Weights of a small GPT-style language model, trained from scratch on English Wikipedia: tied embeddings, 4210 steps.
Each number is 500 + 50 x the weight over its row's rms, rounded and kept within 0 to 999. Layers, rows and columns count from 0. Numbers have three digits each. The size before them is the row's rms in percent of the matrix's.

# down: layer 2 MLP down (transposed), 768x192, rms 0.27, rows 467-535, columns 0-95
# up: layer 2 MLP up, 768x192, rms 0.298, rows 468-536, columns 0-95
down467 113:476637491509487495397539503524507481581441569554526537430440498499482535597520576533432488452454542512516475463390490464467538634443528516560530501489484509504564499527397387470488472484452400519532568485517367493436457405505594454533597539534517530413571522531620532445455531416485540561
up468 069:478529521543512570471506450501542491569504546461546502475498488492506606586460371415494555474590444543430442557567509498576492535516602469519448557440457533518449444505586455540505479418502547492456511440430461464444482466612465492482515570535495515483400475536438453529453531504424578510
down468 093:525450493515468397546603536434453515504482461550535491499505534467505580532494542419528519468561538463508549463497524482493538478384540461552446499550398457510541530509537482438440530532448419475547496505544506488506602405473452476453398533575438591525512550507567472535540521519477425478
up469 105:534570426495575508519523492561545548478399471545479469466472574420551443575554530481413414449499575451480411513502467621493590509550510478431437570429503434498505456475603472579502487547479467603483541543529527495485528493404515514474550562442503569442428480585559530542510574609510502473
down469 093:455470546481462484493449491488545513561501504526478523614544427458422528419484618440515449543456410495493439516377476435501441446455539489486524454563509513518511482488433596501524539554484520513525534487537599473501492551500599486546506474446591476476476393455536532480529481528415474489
up470 103:501462474548564477443479481619448536364560461450423527479485564517533546480469499441433598464575432550500555495576528515473436537542493490467576497516446513562522497434428582607514529503538526544530461419485618469485532371395506485440495502482478471576572516512511461562497433609495566559
down470 114:447467506475502537432517494570517500493492516515455498412593598593520529472459529567494513414459496586530522570460518563507479547514466469491470573464477477427603511416569485454591531516532613459520547467565586506506603502485474514520555502525559482500465434497488409437462468421525590478
up471 108:499522400403533478537382427464466463528414469548480441506460458459501465529521501540595521544485545520508611525475503452502419513504565454570536477477458467499494470578492400547519495455527475544483472545535501517437527482556510570496488540522544520480580542464524455546387455525391475476
down471 116:533566481474533429389360568503529567544468456550488489488496478551616501505407388473479451414507553555461458489469709482508430553466450428436464513542469477424553498479505416544529518503445550506517497491461399512462542502372432482583456468456494544526603460501617463556450516544508490524
up472 106:541417483431538523465545530533473472481560577543604504525468487584458546518398564481508549607519519397611497556508463462461558429541479426578483429527486457415543526416549553517511480481577531451485438471509474511489574533446526443544447525511492564494446439526505480457416464466481569491
down472 106:534561516461530475434499492455537378546541484559539369425563556442501568461554471501457389420520490524493558513404495597469408519413477542484480538431579475497460431528534421585499507427490447484555498433432519539527450512485528503598464517432543512379453445485444511469530569513517561437
up473 108:599536549577467579453419505479464473513547476515450587505534445498479481504506461434434521559449511542548505385557543437585522523452484443443466434470456476451446556464609558533499514508527583503500455371516435527483561505408400514557504549398593483568480464545427516484394529515518483474
down473 104:401561525501483547490493413565545472572533487463541567447410520493548517506536370486476430491525511425502491453574498571455512443572505505475510597535574472532572438427536508492489547433472485495518492530453513497531499485559513565535525502584436429611445519467523529467511475547516559557
up474 101:501543552545535475486503511462494585470481470454479425567487560483460453461565432557455493550485465458553506462555480445535531575398459497445444371445424549479486602420579567561593500537557403507509477447535583509615478420431507494446514511495456518569557554485533468469516443461487520517
down474 098:498541515488447501478468479541556521532471415580537425523520463511486521483466382519474532478543358484456531504499481470472478504475528494537513595487467498433627462596473597533605514513495489502484401458525546403560549465592441541520582476459559486508453483454478535536546471381510497523
up475 098:487615435489487499524443613448517551517434468426484492473490496553520445533497557468477514481579534464512503416560463509452601474492524597487436543526502553503565575516469453482605514489503532582512446465486555445530493431493500370575454415415449400535503503522504556527491534505535588587
down475 106:489505448513479528492458567458464445508437497506561504519444574505493473552506543591435527539418497450523497555437446571441539556497389399511541504465430509572540465464530477529454478484486562539479522500531406614446451486547525547475500506588390482534591463474470587572530433410396402400
up476 109:550573548497524471482464499551498572398458441545531485460563499462518567438508480547451444556462529476510508491569551524510441570432466541520475475508511566479511489492508403553530385522562516502468556498490578518505520481517474440478533393549507415498483411579483571599546497544554555473
down476 109:430513483523599502536466505517449417537439550523508394466502534511493522611495547568530498458468451535571533521538494535541513488524542473534459516482415470532564415502508513439555494577472494478599522455561437481583522444494519574541444570372481415424481569456458454478522451461601528486
up477 096:517512592573502502438453549514475508432372505505581585419459458557560445470458618550482562580447591434515559539593469512503552490536449490451562452507509512531405570477517453452520402458513416451484451537502518516500503515512431474527502484417528488522514481440515495550533588451528559435
down477 095:595511521493562456534484480467486451485455483430571418396594578508496530509565500595425535560452545511495553498565478432537402468429436522517543481440513506478409474533550487466552565446577519393508470499544519497527548468554420435581484491560510425425492447509435467569573584529531480478
up478 086:459571514417545465465506475420502390618528423493522571484582507510539425538457513531535546493467427450508531497585522499560442490410557572608475514412457549573603552524505393526497428523511500521509514423540552482516422505481569512479577502511535541630545515468492481461506502417524502509
down478 083:570519550491453488522482560469493555519457522464591534566559534453548522494495450496479526535396544598560478504382526537438509432472527489498508511483615512543489450434560440557467497487500480441504444501491436521535545591449448534547395610409540479432464470501503441520476618534592471518
up479 096:485423445442582527568486434503533552519524478439514377437583441551557451529434438467567608443476530426598595520529473468546484566552411478537510491484333553448472595586478452499467527502588497623528542493484459464574498548494557529512502507556453515525517484543552467494462564495524484487
down479 104:545587557555487449508548462536482470562547536556576526497422523509504493448540564621525458424452481618432434422482501450423472462531599476402437551436528577514538488533546472445427456518431536499566415419484501565508479483502483575600484495468483502489488459515535484503493430490543551476
up480 094:505577546531544535558472356553501476496558522508504457611454533570495506558413468438462474455499506479433514489483463466448558608539452399498453462463504514515467530475526486406467503449502526457515477482514482493542548461598515504546613532557573591440530510537542576457433583476500443608
down480 097:533469459452392491475514562509553597448393527508467526422541428519526573445468519492534551497473473506469552464528570455643511484433564488486466521536551435580514462522503573537511555585523381522479487486485487519454509545465551401497463470570503451563515509490557494520481369548544597523
up481 099:573561486516516391425593556511498510572606500537446543478437469521472497485471478504460562413478475511499499531389447540483492513534456484518446528473468498484456532516556527482480518554509490464492524591546570533444439519452449514594521477487601589426519491411482485551577515469535557413
down481 110:469497515436421634467470492472571450542452520435394463553489444520593473493426538461483439515408516561520570499423552478517514506463538432435621507423482478468406418474502539490452556542434462495521518442485553553386548462488453531485496501494496518498452532556492490553509484468550541571
up482 091:532532489509510472517479588401501533457477579527408414491453491542573461483422404494531576506458592435488466482520503489491519522468545527509526450416457507615496470450522459503543497603467473461536479536449522508636519501444453564462538379463543534553561561561510480614456535615510423492
down482 095:475400525505508557489457544500467545483499495503427422473588527642476510460560495553458379446468454467570545486480532411486525497486458507493498525419513556493386536451521430519483533496447559426490442591460464516594464600500515517584497446476547481504510510532449374527440538541475469447
up483 105:459570476517508423380535516534463501484482490468547539418462620438521587441507453565512493523560559459503491524589468465457425506545556534474535493395414467507516576573549462515491535484475473527552551421572496480533457437454468466593460504632484467530484562485484455535564503548531526398
down483 100:530545458329478568497598544470453525552465561641480517477490494517474492463430437524508463522476470551539549598476546568470589476511466460583490579580474479532463507468494537528508454489464506444460480527513502545422497662515480411421566560547524483479502536579458493475539628465571549462
up484 106:489580481489444453571572528522466589454553520538566509470572449533496486530584481473589479571556449512453451477448568456458504512532502518537503475470511480563525611533519502589501421452536486435649489423556413512413408552515554543487515493613516515458501549430574518536464459489462495433
down484 099:571466483468526555538520465512499520606423520565519446525537478510553619445561564615456538595458539487478448510504519417509438514495603465547563544504511439548450487520497554517562462625490564446565468566534513536498465437490497431494394556562493480406569443530403447472505543529505485533
up485 102:600580473530579533444521454466499408495601546395522580456538587474586535524465486548421465455584540511501529625562570541398536528533497501485597525560521456482610545453449532521449597427440519506583483531542533513462475431413492531571491568504470549441467575535511466635499410543537553462
down485 097:513468492486528473514538522596508490472559535425471397516573432546485490468539502574513499539555511523484478492458337424465556460405388463557473476493508562522488451542562605520390501555481521544447455455539458490499473512500599533503545517473518423536444543554533465477509384443439577578
up486 114:519509468522572467465557551461553506598512478481534493427578445473478501537446516420561497475465518449511533412468516400441560444497482422588432454560435536467455511512463454514460435497553462573487489521506473438552542566481475370388589443473560448547518432535523579478483482438454471405
down486 108:506426528553559388469493448466503454564519485497509542551486539416557453496515476508404520461513423531492546556557460456583456543541486455470475534548502497447509557474530449560519540451483509498439477481452511468545507602479480642486486446565472512552468544509402508560623512501504582544
up487 105:525499476529506473476493504504553515486474476537443453498356491441512581512477434561493481474443481519451502634553613525437581503606535512478475496519555569477544531445500572513494461481574571503570456523461548559539528581468394515513426437591505555512442535508495484575526499503521555520
down487 093:547455386523531514539427553488524516523517562451428474558547522455422495550483424628440452570499418448513431533487547514502612520405479479465455552531490493434462376553519529546486466549525483481514556511474500471524607513470483466521516467521503515535494441468478504505505514365440488510
up488 103:545548386413439472470493496551545517431504514442493488538527441476530472565543611533470473568339477485612520463559533560522594426406555509573475440518520456577426522435535425524488511463528417503441446555514434477461591469397527491479551523531455506423447551528454504479540498534563512512
down488 106:542422443545481466503446583421528552496509467578489591512488495435453487554536467455440399474482488497477621490585440510508573577540554534463490484542443512417447494513484458425501467417481463489530539509600423488453438593486511587480475434461461502495449525451509424584436564567429519504
up489 100:564559484588491535472473505452523415480489409477534521353461477526607516461562589494483476497619557477463483515569423418483576457554478481530583480602572479567523504472559482501507503480447497533549563494485491515449535411503447490449498499432502474486442442475561559508455508468527585489
down489 092:420497455459443476472524503552520542479515463580519555487512574421484621523467395511519505525479536543503519486485482535503476397462489516497522533500522489447508439540445500537530474427503432559569427585429406574641468607503398473478515536573586588561502410570410484450515541537500553572
up490 097:384586501520552478512472484508453534495501475485401546553471491484522571422479529488510568536554523532537484585526565383488529474515424553445486516470509569579396484420431469455504459503423436568453511513537615473463424452562412547450577511514493598537561515493525586559487473581553554425
down490 102:505500554538536500573451539466493387459476492495530542556515479471500527481563486504524588437517561499448500532509525532492497506505495497543509563522570454563526520504464547638521509379485476448519488537549537500573572515570597481511548395446491568464571495508437518476485416609472532432
up491 091:509448580398509544528469457528481466397540543531566505544441402391554435424444623465500490605572467554489569438451557532409488581472498508493585515510409515487501417444550450478369456449542539448524521557510473512521445500509491572468477494481499454491578615434471472520504463478481431458
down491 094:478541495570546571453516417469478557543471479449525495521530515538436475567557452423464546490423474534568403482571431444548507569549549375416411454539484454409506456602450524530476454491490516454473526495429528523479478430506585540554436554503493557581540475522464595520525595615581553464
up492 092:438468469536374586501520530550382443464538441474462419553527447470498443466471538550448473484530539338465489616478472512407455516470569508378502517471491483481448551526456543485504398501561511459514521556537487471410523548477603498560528536525541562577478451511584550435549561511517425492
down492 099:463541584436483458477477459510450474534509529497522513528434471519388536544509505494416513485526356525495546443510483476545476535478459563478475467503514530526525464564528577490527510417450479515556418495464499633497525486512543508547482494490498448545492617510440476525474487520452528524
up493 095:436446458504455594573425519578533613453469446552568365536500558535563510445511555485472525506426429439477515642562554413530546420609493460519424504591476483540439491494526542447487496476501494529549522479467490531492531562453537582467504507548491505469466453487534441639474492430482581479
down493 096:569484512418536460494491503473396534560500561472438489552514432594440522520438526536467456497489545508452465444587492498615476464433491525512558610525505465522429467477482603600489556457470422418460443495523518544515479475493565485525383547546492468511460475556469545470519588383566435434
up494 097:472503488618436486559514452474515515523529491523513537504447530563499506522454466436488429563423527508414591465556488635521568462531449424518486416484464543530457491441532495562510502480545558503504499517517520512514524553466418580374459500564456509470500455491563545528419451588483459388
down494 079:433604545494513488586520472567580465486514468485480414594547508498473596530497513480445491496499508577576478549410449454523545458447562495491475544475525465481498467565435535443482456474541433499402508476452469479433501401505627378447344572437550426484492490496446544413546461514522507528
up495 111:409454564418471516471491596471469404500534522460540523536498533525379517542542488565452508500519570403456500485520463477468578555420486397535440433510572525483477453522395440454498458594518463511530567508513514545433458538576541437527587434566485432496568469517577504473389491485477397416
down495 119:501491506466464508485469486492564443468582476401499461539539534409554505532626556442494488544567578507476561507515502470492497452516526529490544576569451516477529514454606524444517554395573480598532451544422647546544566507520409463445471429477539488551477617446509550610476541576423553505
up496 104:393548522516575502456498464599583528565520487528513538501565452561484505512537459486548452433469500485445488447522468449383433484468490503514485477492445488493518577451492383474457447507485514468504531502457540543523478499518511484560508494466475528587461428442567578508543469504511535511
down496 097:459435528458453508543475433489529478494561496542518534616510532432536570465520522442517512503465565522542494474472443461537514451476530497455496427438593454514414401514494481484480422510427567519470451383541544493485559557517611599528525557525533469590471440502474458541670573462467518513
up497 104:542482450590477492519460461520464464521466469443402452477553490361499500562505536542498503464620406421477534468493436444481569528474544507511465457583433491464562567558526602385497461474594536617459479476561489424512487490497408453518516445478498458419493466586552547468458480557544440501
down497 103:412488517505469433549551513547456559544547450484490514500494468521506558530510500467466528507459571527518547419498396547491404454526481447530498457432451524467551488436599520541561454455497463616501403591529508460554520551545468509392471531502533474442512481542458483547522537499501479455
up498 088:473462469474540483533612493462472485542512433470564404498541553525500445510435628445557497481466471507546502513484426539498436580444412523522498544513611516580475467500467483500490470538426560430594551517559476421467430484536520432492584570474448470511532482554517467505513517507404498549
down498 089:517526490409436511521430548547554467410471544446561502497447544506594504483585480581580495505497491455499529511549414536403529406597520444453552518520506519469498482556543493491544545493534489443440467522450483513500526502566444525484477467433449444579470464500439584447470563490586491476
up499 098:475470447536516530434463371529479502491476511510484547468495462491662543465581477411514476471465436508486471507483424561471553463451507519469473361552548579476513499502531624521509414428461582484557527489521522491436495516464535533533533487464484522483586443417492472463498453485583585469
down499 098:517477470535485545436432485499525529457539538550458525546529394504469462435500374515487522521630494494489553592588502402495473521439449397527495509486440457591524594466536565543548467545548441484393498442482557397469472467440544442438480445473515466504454494476501504547521542413504566509
up500 100:501542464595489525528535560548519480474496554531512469494517438466553586481464460467546471410468484476497466431547525462459477501480558452482458400479422572510510500489609584435418523488516527559491569458403574499533526473468554547501469501438485466559533557539459452612560469485437461544
down500 095:457428506478526449463529475397445493519551398514447547422565550522463587525448541564491415497473532518438563496542475506496435464545470513475522636501487473479528527520551509522545507503552537485381578491533498528463490562496487491550475536581405528472417419555532542468473501477532454501
up501 089:513510543498421560445560437534400426465536570458432558535549502438475468428439467482633486478491522523542563551529534521419495510525404592494506433484492529540562502527553524502522514470536529443581569511510469593452421392457440463482506442432527473478528531555457486470484458505440569510
down501 093:441407477530527463467481560529605582533495569443515478515522468482532458486528450560443451511497531446389458606470424455566424513448502519534546547455451398497554369547490487470468425465412599504442503511531551457475460456442433476569429488455468495468528564439517424469486487457489494562
up502 105:507471483452617431484553523504475465441507528512539543495386484503610497512517473581471484491494520585530471453463492503425593433523410520414465452569581539516519566363551582479481546556586538499403456540463546523462549556468421424492506479454465414534510531488495519560509600505549528604
down502 109:448585485499575525490476538517493545461498513542494463466543467451531446548503540502492508489386490532572491638451607557548527473466509484514586399529511544600444504538490626448513552465602493484490565481518538520438488507558451481511484486415520407450562571538582484467551564487506488580
up503 106:491505560570408500595475583552563509495506478474441539483445455481461401432570560515484617492502492468442514452497529510545487583623522472419607509465541489536455500540510496384559529468540463587555505487461500517457510531503491456459532474454577683497481478536549507459376514490560509590
down503 111:455482431484566441566510518529500477488631527517412402591518498516504338519579427503411450583487512431380445554457455530502479548466511448528532523508501485427402510482461559537445576520497462449557445500506555553477534556498529465470457534470502594528550452521478460511485505494587488590
up504 101:539545493593432457539473496503598563636453531516453525534395484463484430492464455444507588563457471563474475504462490529496476509530544574457448534530472511451546520484436452424524479500366515502540438399525512577509509527659495496494444438452483545465441452606471489532474485470585455485
down504 112:499580460525540517593460478499469501507444415505497537421495441483461565468513522463517468519551526414566564578504485570490610514460484498483491451544486475553534517428592479431433493524473532472537562482434593518569534454514482531545532467544439425599512477507536424438561581485582536463
up505 133:523537476527576451550471535470518489535485426482506513470506543500479545409464499597511509474560472528486533507489538417467440472470500537442534580401456501496497488589525490531507403504526465483580523437567630504513449446536494416594555514545414480499546455511412396537509527513560491477
down505 115:468546493484523457502503517502528465490566640497445470573579503543562596506461435389589470471452494527501470529573666490532491513471475476442515514480502473461555539506551458531545501498518549451424521539418591526549502414496432436639487610450535554452493551514404555430556497471573504508
up506 091:548518565488555364498529571562517464517524541466452608503519564437494592384375471537475597454413553486501603515552525534526502590460492517419450521504500486584432440467488575472501546535477502433499508489558451559518574423438479456561459520492493532475465516484508487490553428497433567439
down506 100:584619465520540539425464485507461488446525457545532548457517470491506549497551443536527477508504472423484414401365517532451455503512566515472559526585445475502476479456464513505496457545401517503444486433439481438562457582470551497492567490644385544485462542541530483542536494533531474494
up507 096:510583519484420530450473528506452508510541551525526383442511490576442435536510489506517489502532520466542600506552482489558557591436522522443442555507479542549463448575516518474415526452474530393543523471475343462505621491519614492504526503465474488577503566567536541546465425529446461473
down507 099:471481513481574503537451526491493584554472520505454488488552401496510508485482511496524507499548467469458460519592563525474523410527493480569505545485537472458640459537487508459574568489471543554515466571449544554573353561472558471481477516522475500544509481556452548519561480521544568512
up508 083:487467511577579533512480493562481548466526487438473573518427379594583537437455579462565584449521430456499445560538467503475561496594501525446442460450501553441457564511568563520451536491520468494412538435475514416510508468544535591497473553521510540453504516429498492530521525454553565314
down508 074:545520472491432543574481494508539402505471486492493473523509578434482523519596485512441442546480487566476491510484503535547471461468558435436543506500478537514506452547517398606528537463543553457495539571482448507474529485503457498496450445606460391457469405527473414411464470525453470572
up509 097:521543527461479465511449445521467493444486468431562474464502472427592542483481565551453564555443535434526460511459471446390547370554498496642509478538476484470442607544589495554489469535515496560587575501580538484566512502525512469477464454502413453482538487492402508509464521481467500516
down509 117:478536479558515550452516551490393516577532522555511518464580473469531532497450427580450544461468479438511509580563517572475473690523529481446483445547465512499455495505554417552492560526488432499502588515509476433475490529456499367524478460501431521442483484395520505538512511508432506525
up510 104:420556486503559586478544431562470515414458464496577570478448445430558464527493521511494462518450505568383560544508536469485503582509475544510443465508512461472441510383553443512469460443486503485543598495533497475457498501487464523470551420580440527509530622425491566534442387504563643497
down510 103:454531528478473447510485405575531493491472504452494447556521491476466567453589495590456374589466511504440537518447536462536479486442456592539456503540515479458469531560521515581509478463466479453489467476436406501497470445435544428468544525498471466579406389528387419568483500455515519555
up511 102:480523491555528555490504523482517486467407402497498581355533513592538422472417460491486544423492439437520431523474537492523402543518456519555481498579512552429478573507489518433517492485490481446499554539387498574501544516443479461542455530528512467493430466324473541574531528475524470393
down511 103:469520522419527470499520535548551560486474527447512538464494500503509482477478449477604563530375488466479483526465468476498472557400452542459436527512577531439631405520518547415481563497502412477472524482441513564439442546621479499524493582506516543472581568510501403414485541496404451512
up512 090:553481393542462516532495449563538472406549462493546516504494514487606489505503449531565516504396541479518540512603484391472475433549467539449542639531549486500482517527570575600524512553527494448487487467479469522364538448527599490471475543485529567491496571446447564570533536452456443563
down512 097:510450446536492476429490503572503548480462525510489496596566628559513529496479475452555516462489466481559500532400458477546495458532558515589535514520459455564479564464417363483494535508500534503505545532491461507507538467539481523435372520505479502507550522465553555428510554387457530429
up513 117:438490530542498433460554376518480494430607569577534577508471488488466469532483621540541522541549516536478527586436546455447569539461533478427520516532484474545516607482373448506462436588581467442423414511528524492444532415503395452534443403552612429490484541467491549520509524442379577528
down513 106:464452458470525458510498502540513447473616565394495535476449539614478518496497569471410496491477478537500487474558513477480503546386576391554506581496410543505534489552481560562494510514461544452474393457554532516429513539534502512530509524459475622493527578401464529526487489396476476552
up514 105:446425484497557486566560452461540402512415495495496450437519329475578561516479594486561587462477504489596473359505469462428542463522434458528520460463441460467478530502550488431510470495458441518533425451554457437417474613461530482557599611469501533504552570459500519552499510503447548504
down514 110:480479522464553389469434430460503443498456548535537422526386542460450482442581512445529507544469471539553480464394421499472562465520460501491517546523530565536520567449552631538405552505511512426582553449484510515508469545442412493347496494562455567480455425553438501512492580471455509449
up515 103:502594526560508466569553431539483459421475477555483428519471539515475487508510478519519509510438554461545602491501492504550540572528555528483621504548488523436499424491584536465542523493530484417396463415483661559442436492486527574428518567547453523515476515524431546468492468512555588480
down515 099:549507530560530625492474615580516544506567516484614450377465537419386456408496450494553550511575553519489541520474543445474488525468519482444524473538474557468470461463498466443403547594525419467545507549506575516500460444449522513485524449509393497474490492431452491500535434538427441433
up516 096:542547515535440496492543535436483588558509431554502482495499446478545461596545455517473521547415613493486528444611444478533471528527557611492510500514563523555515493568549421546496459565459576524492557553547491443532516480481465420438535507492393481518504533519502463484503576472546426522
down516 098:521541544392597481564440499533468543458560481528468531475455471571578508570475518435487508459476495373502483605453555424423576457468462412466502570563484469387552586444526488522467527472608435485512494464456467521484472473485448556439510573465568512561544517526442477504454530466403543548
up517 107:472633490510457425493535428448584480526562522517453516521480518552479556516568513526560497472603454442621450398560511532514520548584531506505511456547563492471568424502518541414520459567484538491498526471438518432543462521491517488483484446495465435501575526494517552454432585470532535441
down517 119:498538482477505416464421489479423549530539473489448463468505402508455418498497504457579453459459514498517554526528413487566580529528554484523534575555556535521484399543541516514543528533491520444433506407507501489497382566452423512524468485511554574470510470506550417466528571510564450548
up518 087:469560496527472521540468585568541506454586525427574563528511499560549576400512494454386464537439475553572483538518538491556551561593479510521484506565491474528502567485553452474471501506518587519529454496435450453415468449483436526503584497455485488500405452448522458437521509521495481467
down518 095:546460436408532530469536506553458442530591510492530535490549527550408431515445456582540430559525464455531554475405489508478528489503560513614491511545462514533510458497522500646569426505475576538445432555596564503501426464475480493465437570547416507455490601483434386479484485528564542446
up519 099:494491494505478581440552521492469549415554502507503548421500394523447581404472486540513518444573544499452488608505554556460569493517477485530438496444444506566496557407557554521393520501491516508494568491487563449481529448508465440494474505447612535505497493476594499577546513451483518484
down519 102:564479546479507492478525496506534487467473471528523412473542455463485466517475590478497498471484528426463551475553443410504450589469567465478493481490466491533440499546443459500558458504558568549462478393545486535489517517544556520533476520487553422568428549454585541569452415451526512516
up520 109:583540533542614435488598541460557465447551524656455533522472403499437519527556501542572512437460440537531469500523515366443434519541387518483475530562548549507448469554509608541486547534556583518492498551485497554586487488492457446445555551538553488505530468590468431513559561435513566506
down520 100:567488467490529500552496553502469484501449469489480535537576541504542474492486519461422489443449468633551487477493539500509503563508472451479509453433540498547442483453426427547519430533458532472534538474442540478439513534605584486348485528385405472466543456537519607478498565560485414502
up521 087:453533442522636549391519433493552517515495489537577470484419418542406452451499548489458517588460450542537514567529562477593511430614565546590519553507413503530409517463504505439492520570527521450497481488487372507527468458445366449483450443454452468514516441498475552457440460550430461465
down521 091:568434422544519528484517499431577494500482464523478536487465519492536504568549418547517408524495569493581486437537494459424486583405419518403492489617529461479469509573519413540549477452534533497466505500482465492537588447506541430437504463519538402480495570479519534440451535471552398483
up522 107:536465504559408419513527488496571435434473493458424568452444443503525536447480500545518513481572510470581564540549515452489473468530445489421571399509479544474407485476444362482546560483556459513518511451653530437450424464477513477479602522429543451495578479557511624477519597483475536471
down522 110:560510536485444460562505381395511450530518573542552474568516524501611439469587519518437451498538506437529538509478464474424496530495487468538487554435496458600530470479571413469525494461461498526520535432514495561554492490422514517510434517537439471578565504534498465451631491466381494612
up523 088:473438483466560474514516490502456438470563430521483469523495541513503449539401539579481565497460463477488554520378387472510514578458465539420422481533487533599524477543447500477566451519478521596491574474489527513448469584578507533525364504499397505462530501593581525542447477499539493542
down523 096:438406562506458442564498402549507475492502489457418454481510488475556450438563491319545499512493477440487441471534542409408424395456508518525551515479532478473480530486464543482502484464497517441499415466429417435468496485618603538502539457543533668466467485529437494508501408479445485486
up524 097:441530429495495463467495519526563512483468536503591473502485439500437447422513476514468442520481570500582408469401480504477525497461530553513427477585520465450488471484414396562575540545340510436671564515461524443581480425489490446430491547517554540488434522493518476493428506478493540536
down524 099:503493456527501489526523510519448526552487426477452487612471471532559444545584452386384545456566553504485515473516524471531515507530525495532546465567473604550475525451504498560515420498524568515585455443511469466489516435494559517521608510560514471514478450530497492530548483475546309443
up525 106:397479535502503488394551432603432448469456399576508500524512506505582496435443454525508494484458476506425498509504599453483556481606462501556489463452544542557553514534512508495602465424585402440516517544513462505516354519497457548419477430591434428518420483437498566541501540535480488480
down525 086:534468439474471523531493411487553462514453501387517433551419502532466486530568475509545477585524443555609370444482459534476565557409538541393491522551499525526423486482478576551373563563447465502462505464438512525570447448535508604582465523500538517462430487519491408451493583489478473451
up526 090:608598434573441513481486522471537553432494558450515409455487596556627546407465495476471525517539381504445469591474489645460508540616586497496538566468428456517516479501569472478461575473485524520553429486470528471497444414513509529510576553460564535474468459516525538522460501597498456473
down526 098:527531477515546557493548469591456472478500512556513460433509583465496508600474402559447456537461525486538528624502449404413542565501464579508415417514504546510492597523615464405457447458490513519455530475465462437497474538424588438461519464520461464498455542491415564460498425530469534519
up527 105:430446522509532547571587540564508526457528424588539519484491457523550478544467477455511444497462541536495464532457444470523495624468455511459486575506546512512496536439537449514535607546507481587556477467514511521500477470504375428536499498510549524562488470452573512603426503510530402407
down527 110:369566505475468554570513482511433556497484450486535502440531497497487554492437424461562505530555499554550533470502523500527548521552394520546545497572481521452552525501530543482464462570541512542429583451566539478488403523485526525563522545453518500392407486451499541492403529439583455519
up528 105:467478532613505473444414454540453400523562410464492522490554560561500544472485583512519453449476554480478490589507478538556552529501474579334487447502491460559489555440502495522540500529493502507510546445457593576521500418522573469477532515496533471482504453420489495439427479552530443477
down528 101:634451434366471518497512492516513542510513481504580444588568526492529512449536437449497626497553521591623527475498481467461457542429468563579573564454515499483530546518502479476444449568488433452475478515532543464522483525563443456501491466513477497521489540565522548480491501467443460459
up529 110:604478462605494591527488522438499379553467511569539490455473526601527582490517438493514459527466412526554493505534488469454557487584489470473447618543487508426499503507529490448493362502509556511518560498527563464492489460456487409469652518505543510483475466496435505483460463474492439435
down529 100:529432504528479522519456462388488623459506487507466509593500498492551582486512508452513372421459476548385421417566417537554537489442533524513534499490422470444536517426449461523552509585437520455502470485512415517619519483458492624461525547522440594509501488567602486572500539523560436538
up530 097:457526477539584491571444417497523455445476427465498411445616429431592443543503545484516472573483529380601531539491545486471489524461441624537543439553505436479549511553474528537463511535491609485508563565467483488450589478555486442588558500465554511515608504509472512509515454431506424462
down530 112:442481470458500595551527545481501486490387529539532488447439505517502479496487543522523513520513497497544528448552573495490458532544542430459529549498402418429555570621538487492346488466514542468498454453480467550472492476552593568478592540539473561544470528527534560523521439456493487444
up531 098:557538358508547417479557533534483439452426476484443419534464427407474456447501437486472471497521417515431500463504478444543582491483478405456576461436506511506480602524484528584543430601533515529575526406504557468502424444541547459513462466496504411543546520478510567510440450507511462495
down531 104:572496459547417603437494581481460420490469504510515433583585507516545409488588463546511451581528422516531506437595568563502512447512453560544498519542488546543465533469537499460481551520416510495457563549509506471464400566543515539538452509486505509619529485413521533499517570542472471502
up532 102:583430433442556559528476601518625608511424465461504571635495472541565510402514538494482458491559506419519452538495498569451486568531415497502542533480571515472496428499466541436514510493478506455505564542527506506467496370488456499460535497493518521466425460471469459474500482522469517505
down532 094:471413486409497491509518529552563448502431467483553425556516480486576406522506514474524584521385438588479493466465477473505471438415514496538482459471572514369468538448491547517501608498506491405423475485553508549546464481512551516527442551535532495490443505496517414445544606492531570491
up533 095:609447568481475476526494516531518463453498466472421478493388475553438450433565406535505535562611527418415560490540587505555574576557576485426547454545424555525434432529443488567546473538481494566566543430476524492522455405517500498499562404547440369499465590607600482533453566508492561475
down533 113:484551494447495473510450455582546508408535538501529537488486429499454457551441493429603584438519546559505455400505459564552488528591512445629533474395606536482515458518521480497564490490547511572420548590412498540443433512471478557522467467541430517543586503519537473468440582437533589623
up534 103:514462487481412479529511488550537581465602454487497575412485442476559492582380503498550539444454583544504511520545521492487447565537491541483551441561528451433550549501449467533575507493455410467549551438544520479483472559488598482521522479446491482355517477513583551551588493440535486602
down534 109:508543553460534510499563561500520496549495516542494602444541520436508546439334386557503450459512561435496519534534566490429467545559540527509479480592398541564495488466481526426452521479566489485441588504509472566498576577486438548600505501486475466567559470500486415433527523420573488505
up535 090:590541571588518525552590495625513459494617510496463531538528484447505406551459546454481510526546502577523447460521433555631554507456413452492519526459457523432547504492489580521470524508484472571425569463472499465466548463478412468402550432482435544476489490554580491495524463461551493484
down535 101:472525430541528529509450459511518502510500444585543470494531553486519523465527364539428479495526561515565458437586550435464502493507501510491506496491477651572527508516511467538489448559471584537535562503529499522504501479513518498515528557610458457419570523420424429540566423445500482437
up536 086:484520585465520535462530518430427481478570380472471557572468495520544461520519602484494525511476563465497535415506505506384517499512530491552497613512446568552499520565422500469489497509577585563523560409440482480487458456445525564518462496516422512514542487457493494510482475485328552487